python train.py --n_kv_head=2 --d_mlp=512 --norm="rmsnorm" --norm_place="pre" --rope_fraction=1.0 --qk_norm=false --bias="none" --init_std_up=0.0513 --init_std_down=0.0513 --lr=0.00991 --lr_head=0.0125 --decay_fraction=1.0 --seq_len=1024 --train_tokens=580700000 --dataset="wikipedia_en"
Each number is 128 + 32 x the weight over its row's rms, rounded and kept within 0 to 255. Layers, rows and columns count from 0. Numbers have three digits each. The size before them is the row's rms in percent of the matrix's.

# up: layer 8 MLP up, 512x256, rms 0.0514, rows 15-45, columns 192-255
# down: layer 8 MLP down (transposed), 512x256, rms 0.0513, rows 15-45, columns 192-255
# gate: layer 8 MLP gate, 512x256, rms 0.0512, rows 16-46, columns 192-255
up15 110:123095155111094175098155118125124140106143106210075123114108143118205076148105162148168134127126165115118058124155213100095149097100139181108031083133100153113095143135151186139137166106117173
down15 111:164146054124110133117113127149136103059125100060112106121141141113136117101049112080193102112113122122183090096131185174106115079088116103121099141157094125161193110112164178122117156145098079
gate16 092:117085064154122118119096176159111092146131128147133193153140108104076147156152183177098143105078090124149148084054143095136060171155147076069161122131126179127058211117078067163161123051114168
up16 098:185170089092096103068153177125141110075100137161145152106163131150126087075101040130150107093148117108145108120165123086125134156158157123106108125150082152110158127186169072149145166138138160
down16 099:130120129110174163239152106087175080155134127125132119094077080131070135157142096099149133174149139169151097153098066226123111078140153142149128130105109161100116164136088124109127120140073114
gate17 098:090124052165169149148150150085109126122179123143118136164066161160202137111118192128133127139158156042176085207131079151162129133156168125112033110146174116116122162165120130094181143161135119
up17 094:075116113120105142107114095117070207127150106119150133172081068082153124128132171075089132181123115153141059157161147150099093104147112135160110086140129110142087152096152087115105125156209085
down17 093:134184191106126097101107135187122048208149123112124107142191092156126119157118140134126142131108068118103164124081137103129071143100150119156177151138174116182180064115109159085106129094091150
gate18 103:146121072134059139130059132143110147100110127150154091099059171074078158134100086123153171140180104110071112164107151159164144169138149138166145061119116126142124131083090116127127089074082109
up18 101:146174129075136173143149109138155170135088124137095132109151117167146160164170075152104144150137113166165086130123133107098162132136082086044128154101179129120119172123121111121156111158143183
down18 100:110107107129168125095122124147150104100158118137167118178124154150119146123164144134152207099149127133148107122163126140121131164143123140114062121134083122097108071160140156137153135130150097
gate19 101:108149088134089133113123121194156104113164106130101131165152099099184152092088116112042172175107146118105056117178148131094132094133145155088108133103169093126082147234101135152132096194136123
up19 101:152086160064115163143119134148064078134142144118178154134101159120102138098122115101104159146086110119117052153083150119129124140139147075127175071147152091109172059118116080138093138129123101
down19 097:128128081177108148103133115152120119117093124169117121122138096136156134122164173150101129079178089143231190146105091148097118155129158137092093127097152121104097186047171090108137134046141154
gate20 093:103163148171107166087111120124127116099132153107158173084069117051187146120105090124109121158123116137128185119040152117127114185110108131097110120157169117120160140110158137081119114166111133
up20 100:145162112130087116131117088125144168140175123114149125161135187141220134122177186130162080134153105088120144138117114135121115150088122134084130130102134086100176159117111160128078147057164140
down20 095:066149131095164151124145146137112106134103131141128082076127093089124153163133130160113141134114194137182119159148091120167088102134171108140164183134127180113082177144077082098161094160151126
gate21 109:137185112204145173113112130134113141168132128094082096103102127137156137134069124100129143096136090135071067140076068143131154120124124134123112094161074168160121163092113126132148076139193208
up21 111:156179211118107114057147162156163140097114121093132136074125141118117092130147134121123098168106127133175138097152140075117120185113136162102120145111111117160124145087047134168165148133048098
down21 111:124121174090066144151077181169126142057138170117185130118104114137120148129121119132131105158084097166126096148140108121111171130109119161119147119151138120166164090064121117138116125114083115
gate22 103:214154125107171143180114098083153131106169115163099107168145144115159134152143176130116126067128139129134172113075116133142168132148107137108133116117108141064093100028097146129119141114200147
up22 103:120119112170111109119144134145092073118085151145143174102133180126138104127114115089171188138081105058118110121145140097124175129101112144145141029154113149118152164100122140125087132144104131
down22 110:185111158096116146143099120106171163133104117120089085149149095128133134122109103112126145120183165041122128154140127113136162110093133108105075166144136159142140109088171114122146141129160125
gate23 091:132135206150123099092155125153152112116181065149127081144131162098073143130171108104163096136088143077135075125121135170132108132161208112123110159113112086179125155200156159093118158158125180
up23 094:123156137098124169110107141165119172123103162173173081141162119098158162149188128087161111136150079107123117125143122105112138146128161107187133122091095112166110202151127111104125056137076162
down23 104:143093093102084142158152101180153190118144155125146168195109098184161103180179142164115090136097124159145105135118091119076166090082094158114132138178133159142179097051116104127114139145120110
gate24 094:084151126067115106106082121102110173113093148182167166150097108171121082204165137127143144178147177065102108084151138168144095112183132126103151141152179174112123207129092074144153070195117135
up24 100:208160092143178080124120146095135172123175154166113126119079112126122106099120078117141169128091147188167088145126147156076191082141118139154115154176204063154117102174082118168128121106180137
down24 094:114150141183116111125131136154111087106107068139143125136166134131134148159164129120155094071163091110078137164154102103100079149093096119148125090146087176211112067145168140123168132126073132
gate25 105:128094137135104106106120126108102106109054099143183144142184213124116116107187137082167109166161151111092167127116158142093105115102150117085125132148094134111104128088084170171145103149123146
up25 100:136111110193192060141145147109075178133141069098128165110139113193093146151157079098088120134078113174179070112166177150202124110172120112106119178132112131159103080145114153146143138139138160
down25 102:104214108199144112138071110122134117117094078195092136158195119138122159108127124181133106116196211143140141184198158157096109183134135151131157111117127159087065154098129121176173093137043127
gate26 097:083127119098177136147154115103136186161143163097153184142219127150152130124158101163145142146143188122167099083158114089118108136121120121138053126154070178142118153100072167170126142099073101
up26 099:143167133156134130102113183111171063143133143123186118110132111156168143130112140106085089110087151076168137105153107167191149121120131128151127177125137051127137123123112137132093084107124102
down26 092:150092127166119138138109126155117168116105185149053123168141127080093120121180120165115140120180135205095104098097132113136143118171051149187107113157176138106193144141126156139175133131083134
gate27 095:128143146077053105152115188163166062095151130100114142106137133148112128088086116120134122137121173072104165117137149198149172140133121079131068088150166151143087130157074144151121137222128121
up27 103:112132115093068139151136150157142091135141117098104103085147116174163164139096183119118094121120147098129118092108180129146139130141194107117126125154161108157104147072121084138225129212180163
down27 103:165170082133170137071145142139144122157078112153143147132116105112149164163162172172169131078102124100149087165119161124146106078118171121126156118085134102156160112118128131148154110121159139
gate28 104:075136089167096129156134148077111103159079119097106073084124091107150134099158118197128116143138128084152129144090153109151109168141098155115120170099110114057151069139147090106096146187089179
up28 098:168149102128135139173140158171090174131132086164159122128126127153173081064111137069112155097150084133137147118131200144153159112175140106176184146126166122120113167091138097180129145111089152
down28 100:118069179149160135059098135108137141142131157116105179134153126126149128188150082099186162135142106130067123210137046105071090079137157097108066113131117128118099131110120144141122153099133114
gate29 094:142151149129090099197113180146150102157128142054162162124140155113075155144107185149173157145137142077127132128101100067118101112114118135124135106126091182160140119132116180175125179145134088
up29 097:117129101133178168148091106165157083137220154139122125097153037144086181120191151175125110150141135121170084117096104138125110123157144096155150118110165130110171058070084166124178180183155160
down29 097:163146149162106111120172153194122129111120073139076136123155172122076061155083105067108128121148138055124151170105105125085190131132100158155165169158154131160080131132064130179142083083156139
gate30 097:135164106093174147098080149098140191161182140116140146152135128118155113181132141167127104126161103157128152144132109072102075063044166142161133063136100096172144103163121123111135102120089170
up30 106:132073107122102149147106143139119106191118124080132140140103092102094112138171171088117141168156162177155130162158136134090109100062124126085107136130106176146135088093046104131114139209118148
down30 092:170190125096142131122189108151076138088172098167137131095150145147117121097118117126147090092116118048115164108134134080100148131169178135129090185139119131123191167131155108096146129104161130
gate31 112:167194150143126124194077136132153080076143091124128162134120155107119112163117094114188169138160128084130078131136111160024183078087117129104077148126148166165142129096098153173195149140149107
up31 111:146105130114117139130150109156143173151111115177188165135141129108130123110151155087128122139147181145159198223157064045139154096125145127094103135158136177167134087131108121125147114098096126
down31 109:072124106087158181095122120068159096101167140085107077128096091146161121118127129200123100103157147045162123128166192138165076121148144119156135210078059101138108149130100094093097148198171144
gate32 105:186083116135111145151127071114105167113171110150164149123128116128120153096141142128158119153049112154124084135097140143153181112165111154108170075169125110119121092108137135143082153069161114
up32 105:184142113148141157158123162112136079129120142068167106127159171164112088110218132167118214161103164076103133097142170140133068054127076141131141186146059138158128145113137088194125127099157194
down32 101:110114072149094130079145130183118176133176115135114090134132191108186119101141150163133157117116080087023078203139091139133125138144177075179131080151129144150162180167160171114109131191128128
gate33 109:148157104172124130158108117120120157134164140084112129066085145097151141078155160114149092163117073114172084130181070146164137095127117107191097110163120127140115110139130180114115114069105121
up33 106:105107139156109171106126138202140147084074038116082087074083134073114101103139143179087128140139113144143154119182130135084166138135094142142097123099153035115130135134133122148129156060165125
down33 110:120098126177087063178097140191125150145135111128133124118158072136138148090101165162103107053090138139084126155124116148145116146129137107156105119116053125118077134097046089103158172198181138
gate34 090:070169112165111095178161108090191183174168120111134186192144163097055106098132184144148178133063134092119136137133107157104150097164181176210083066140137130111121143142088077141109135133114150
up34 091:111120125154106078081113122138162123159119134104136108131172102167180108088140105101101187079115147094119183133138119129175171142148145094053145085087069091117201123146121181096101091120082081
down34 101:124100128131116126159076147125141124092108119164168142163200114179185117113180117129129142141123159177170150123146138160134069083154114125117106105101154143093157092143175174136110124083118153
gate35 102:114118171109173135114149147165095093102124131201134044128107125085107134138152065163129157160144094166121162093058118111143222159051129152102131105164192144138146139142150097128156151123132118
up35 104:077188130126142104143166168152111169136080085144096166125157158137136124118151153129161198066159110108070173134134112093141089117134168143225135078152166136120137100103118159079095099091157232
down35 104:097147154169145143086164089131112170134112097177137034138172095101063128127094071145127128139121084160091095140108146164177103088093099116166063115114108139064144112134102166123107129129122088
gate36 104:085167178128169126117136142137059124114154083140074120180161071116085126148146152165118092082121103099117133133159176096099128112130195073128143130180127100129176140145114100138146106072094131
up36 098:096152137088105139159118091123134114127120113115148129115177121135165142124118150166159084115151095077152136104157151135068165100115179079106139166142131126096173144130128096150148179117158159
down36 096:170091142162108136160098114172100152123162095119124090134089111088150171120114104145172101161124172156112131153110080121114084171190141090025119102094055137157126164143103157104094123168093159
gate37 097:090049130077088132147117170146074188096112136144148168148091126084103165124108079112070127125137104096131110178098159164167164101178139073162109096065172073099079170141099119132117157183120120
up37 098:135110113132155221115118158156183065150146098097112118104108121150071116153134151158135128067121139091151112095161172079084115134138101071170122137122139183035142117133119094131133163080174091
down37 094:083097155119145079143145116104180150127120162096143151097181118055099144158117112126138172128110122147099158145128110155133161173136116080080129110106131112075165159108133130091084156182131113
gate38 101:121165089152102147105098102185127123191159118137112114119094110143113126154096054084191120156115124168095105109118129163138143114098190149076179201115151101149156114131136097185128121121160154
up38 096:094065085162148087088112122046093114112131109166117113163159145127153099096138122151072109136131141127140159142116101119113150128107099072151150108101109154123177228162083097123119058130113111
down38 099:083107100181123126092060115158233113117044148111113094138149118120074129151116087135174087087159175123133171111155129207102113131119132147089167190095153137115165109114099133187132139130119116
gate39 101:125162112090149126102135075118094132157087116163193113163165111098110144135114139155133101092172180141165056074089140102161120099109163066065188061136097114177148061178134158162148092167164197
up39 100:153202141100073235105130159090120067124123079132082122037176103122132133172113197130088085123102132081107108065128127168136117162166136110135119109136144148177174172177145092048107085155066076
down39 106:062117114123203069170152079091134131145109134127132145140165152122094182092139090111238133165157121075123132060133086102163131075149116186116097128062102183147115138172107187148190110174196099
gate40 101:120112137123157128147161111207134155153150102117129122069110061110106165094154142100121089121106109094120064092115165168107167169111121159160126110096196112081129121134133089104142103133121110
up40 103:074116123121154138151123161116106084082121132133127131107179164169156121175150122117087133123136165178113129096138123154182128100128194127089130165127113144123092122167096137134099113112152097
down40 093:193116141164140161135144090119127125115183088102175141131133149131107151172126170079157142101147096106195069079069171082158113143170150098118135100123087060099123081140101129094162073132141163
gate41 103:153182118151135135159135093102095074123104102166121134130178171058156124202142137152095088165188151183121169133112190141134114086092074124084104134127124156148209118117114145145119112120130117
up41 109:150124150128216070135141101188146127137152124192105125110186140046196143142115169137073112097126092164147048145104126156087141144127098125085149123124151100157124158072087104118097107068133120
down41 096:120123122126105127089111094109092124167084134070191111165100126125084151114150125103156121156113185096129166133154048081149154175122203143144169110159127141084102199188167140105150142153122150
gate42 100:178143131106172163076111187132177160113133164140089133105108105118081136128212159123153145148094122138163154107188117110108094140108157122134168182153123139171080198083138140089155073140135168
up42 100:139113072147122083139080090113087099154149142172103131110135159121120164132148151105185075134176098159136146141136153103160096110152161189133133132109167099162124062102105099108106155122124153
down42 098:116139098115143119084199107138141132084087101148108113173180101111133085065081175184057163114081111122125151143097129159115154142124100079159151084077130101137127142073139135135133113123137104
gate43 099:147156136098085124114119091117101042183143113052123101120174155103150146181158148100105130191116132136079156070134137147125155110098126130079107175175143193164126059153112130118135092113130113
up43 097:115130153146143109113105114102125162148117164092087108169072104091140145101159121098096086118133120122129108136068099111099134088153109131145162149106089161088188097112090137150126121116191147
down43 105:085174176131140156164158098137169127136205104189078117066075108138140114134194157152095134130108126119098120120086155129166141093162123134136165088190075082158160144122159128134185200115147165
gate44 096:157114117135143143094184065152136093100092159134145152137136152115171143107130122187178113106148139160084146158142140106136114141089135122115105115116091125155075096161131185184133176119077101
up44 104:109119114108130160110141139119116099172193138100147129167185093155089127136093104150136106104088142119121168086105165088159085059154111161142103097185154145115195161084158109152171108159166147
down44 096:111087117186120075096116103088089165093111065143123099075134140161082166132137130124165103194176146112162114190164145145087122122094107136164148108146131103121100041184129154113098147105099162
gate45 106:121219188113100142144114139116102109127155163167165134107146198187134109061107159090060099131121083141100118136143117120134164168075065107184142155128134110118109163151131111073156070182153081
up45 108:148057160143119118138131141129114083101166097090144155155123072165149137143086128089159163178148045079155127097149144162121133150127173131145124140113173176128159140138114160105167127097120143
down45 104:164152078107096123127141114156170096116068156155148104069140122087135170119089137087110138111160104121083110130136097144065148105150165169183118105128098087119155121136152149157170091083049065
gate46 106:142137146114112133156107127214152144140127164177102114145105138129192172134205074112119156130130109093096088152146180097073131140119170142150101159112105114128076182146110133123152144184164155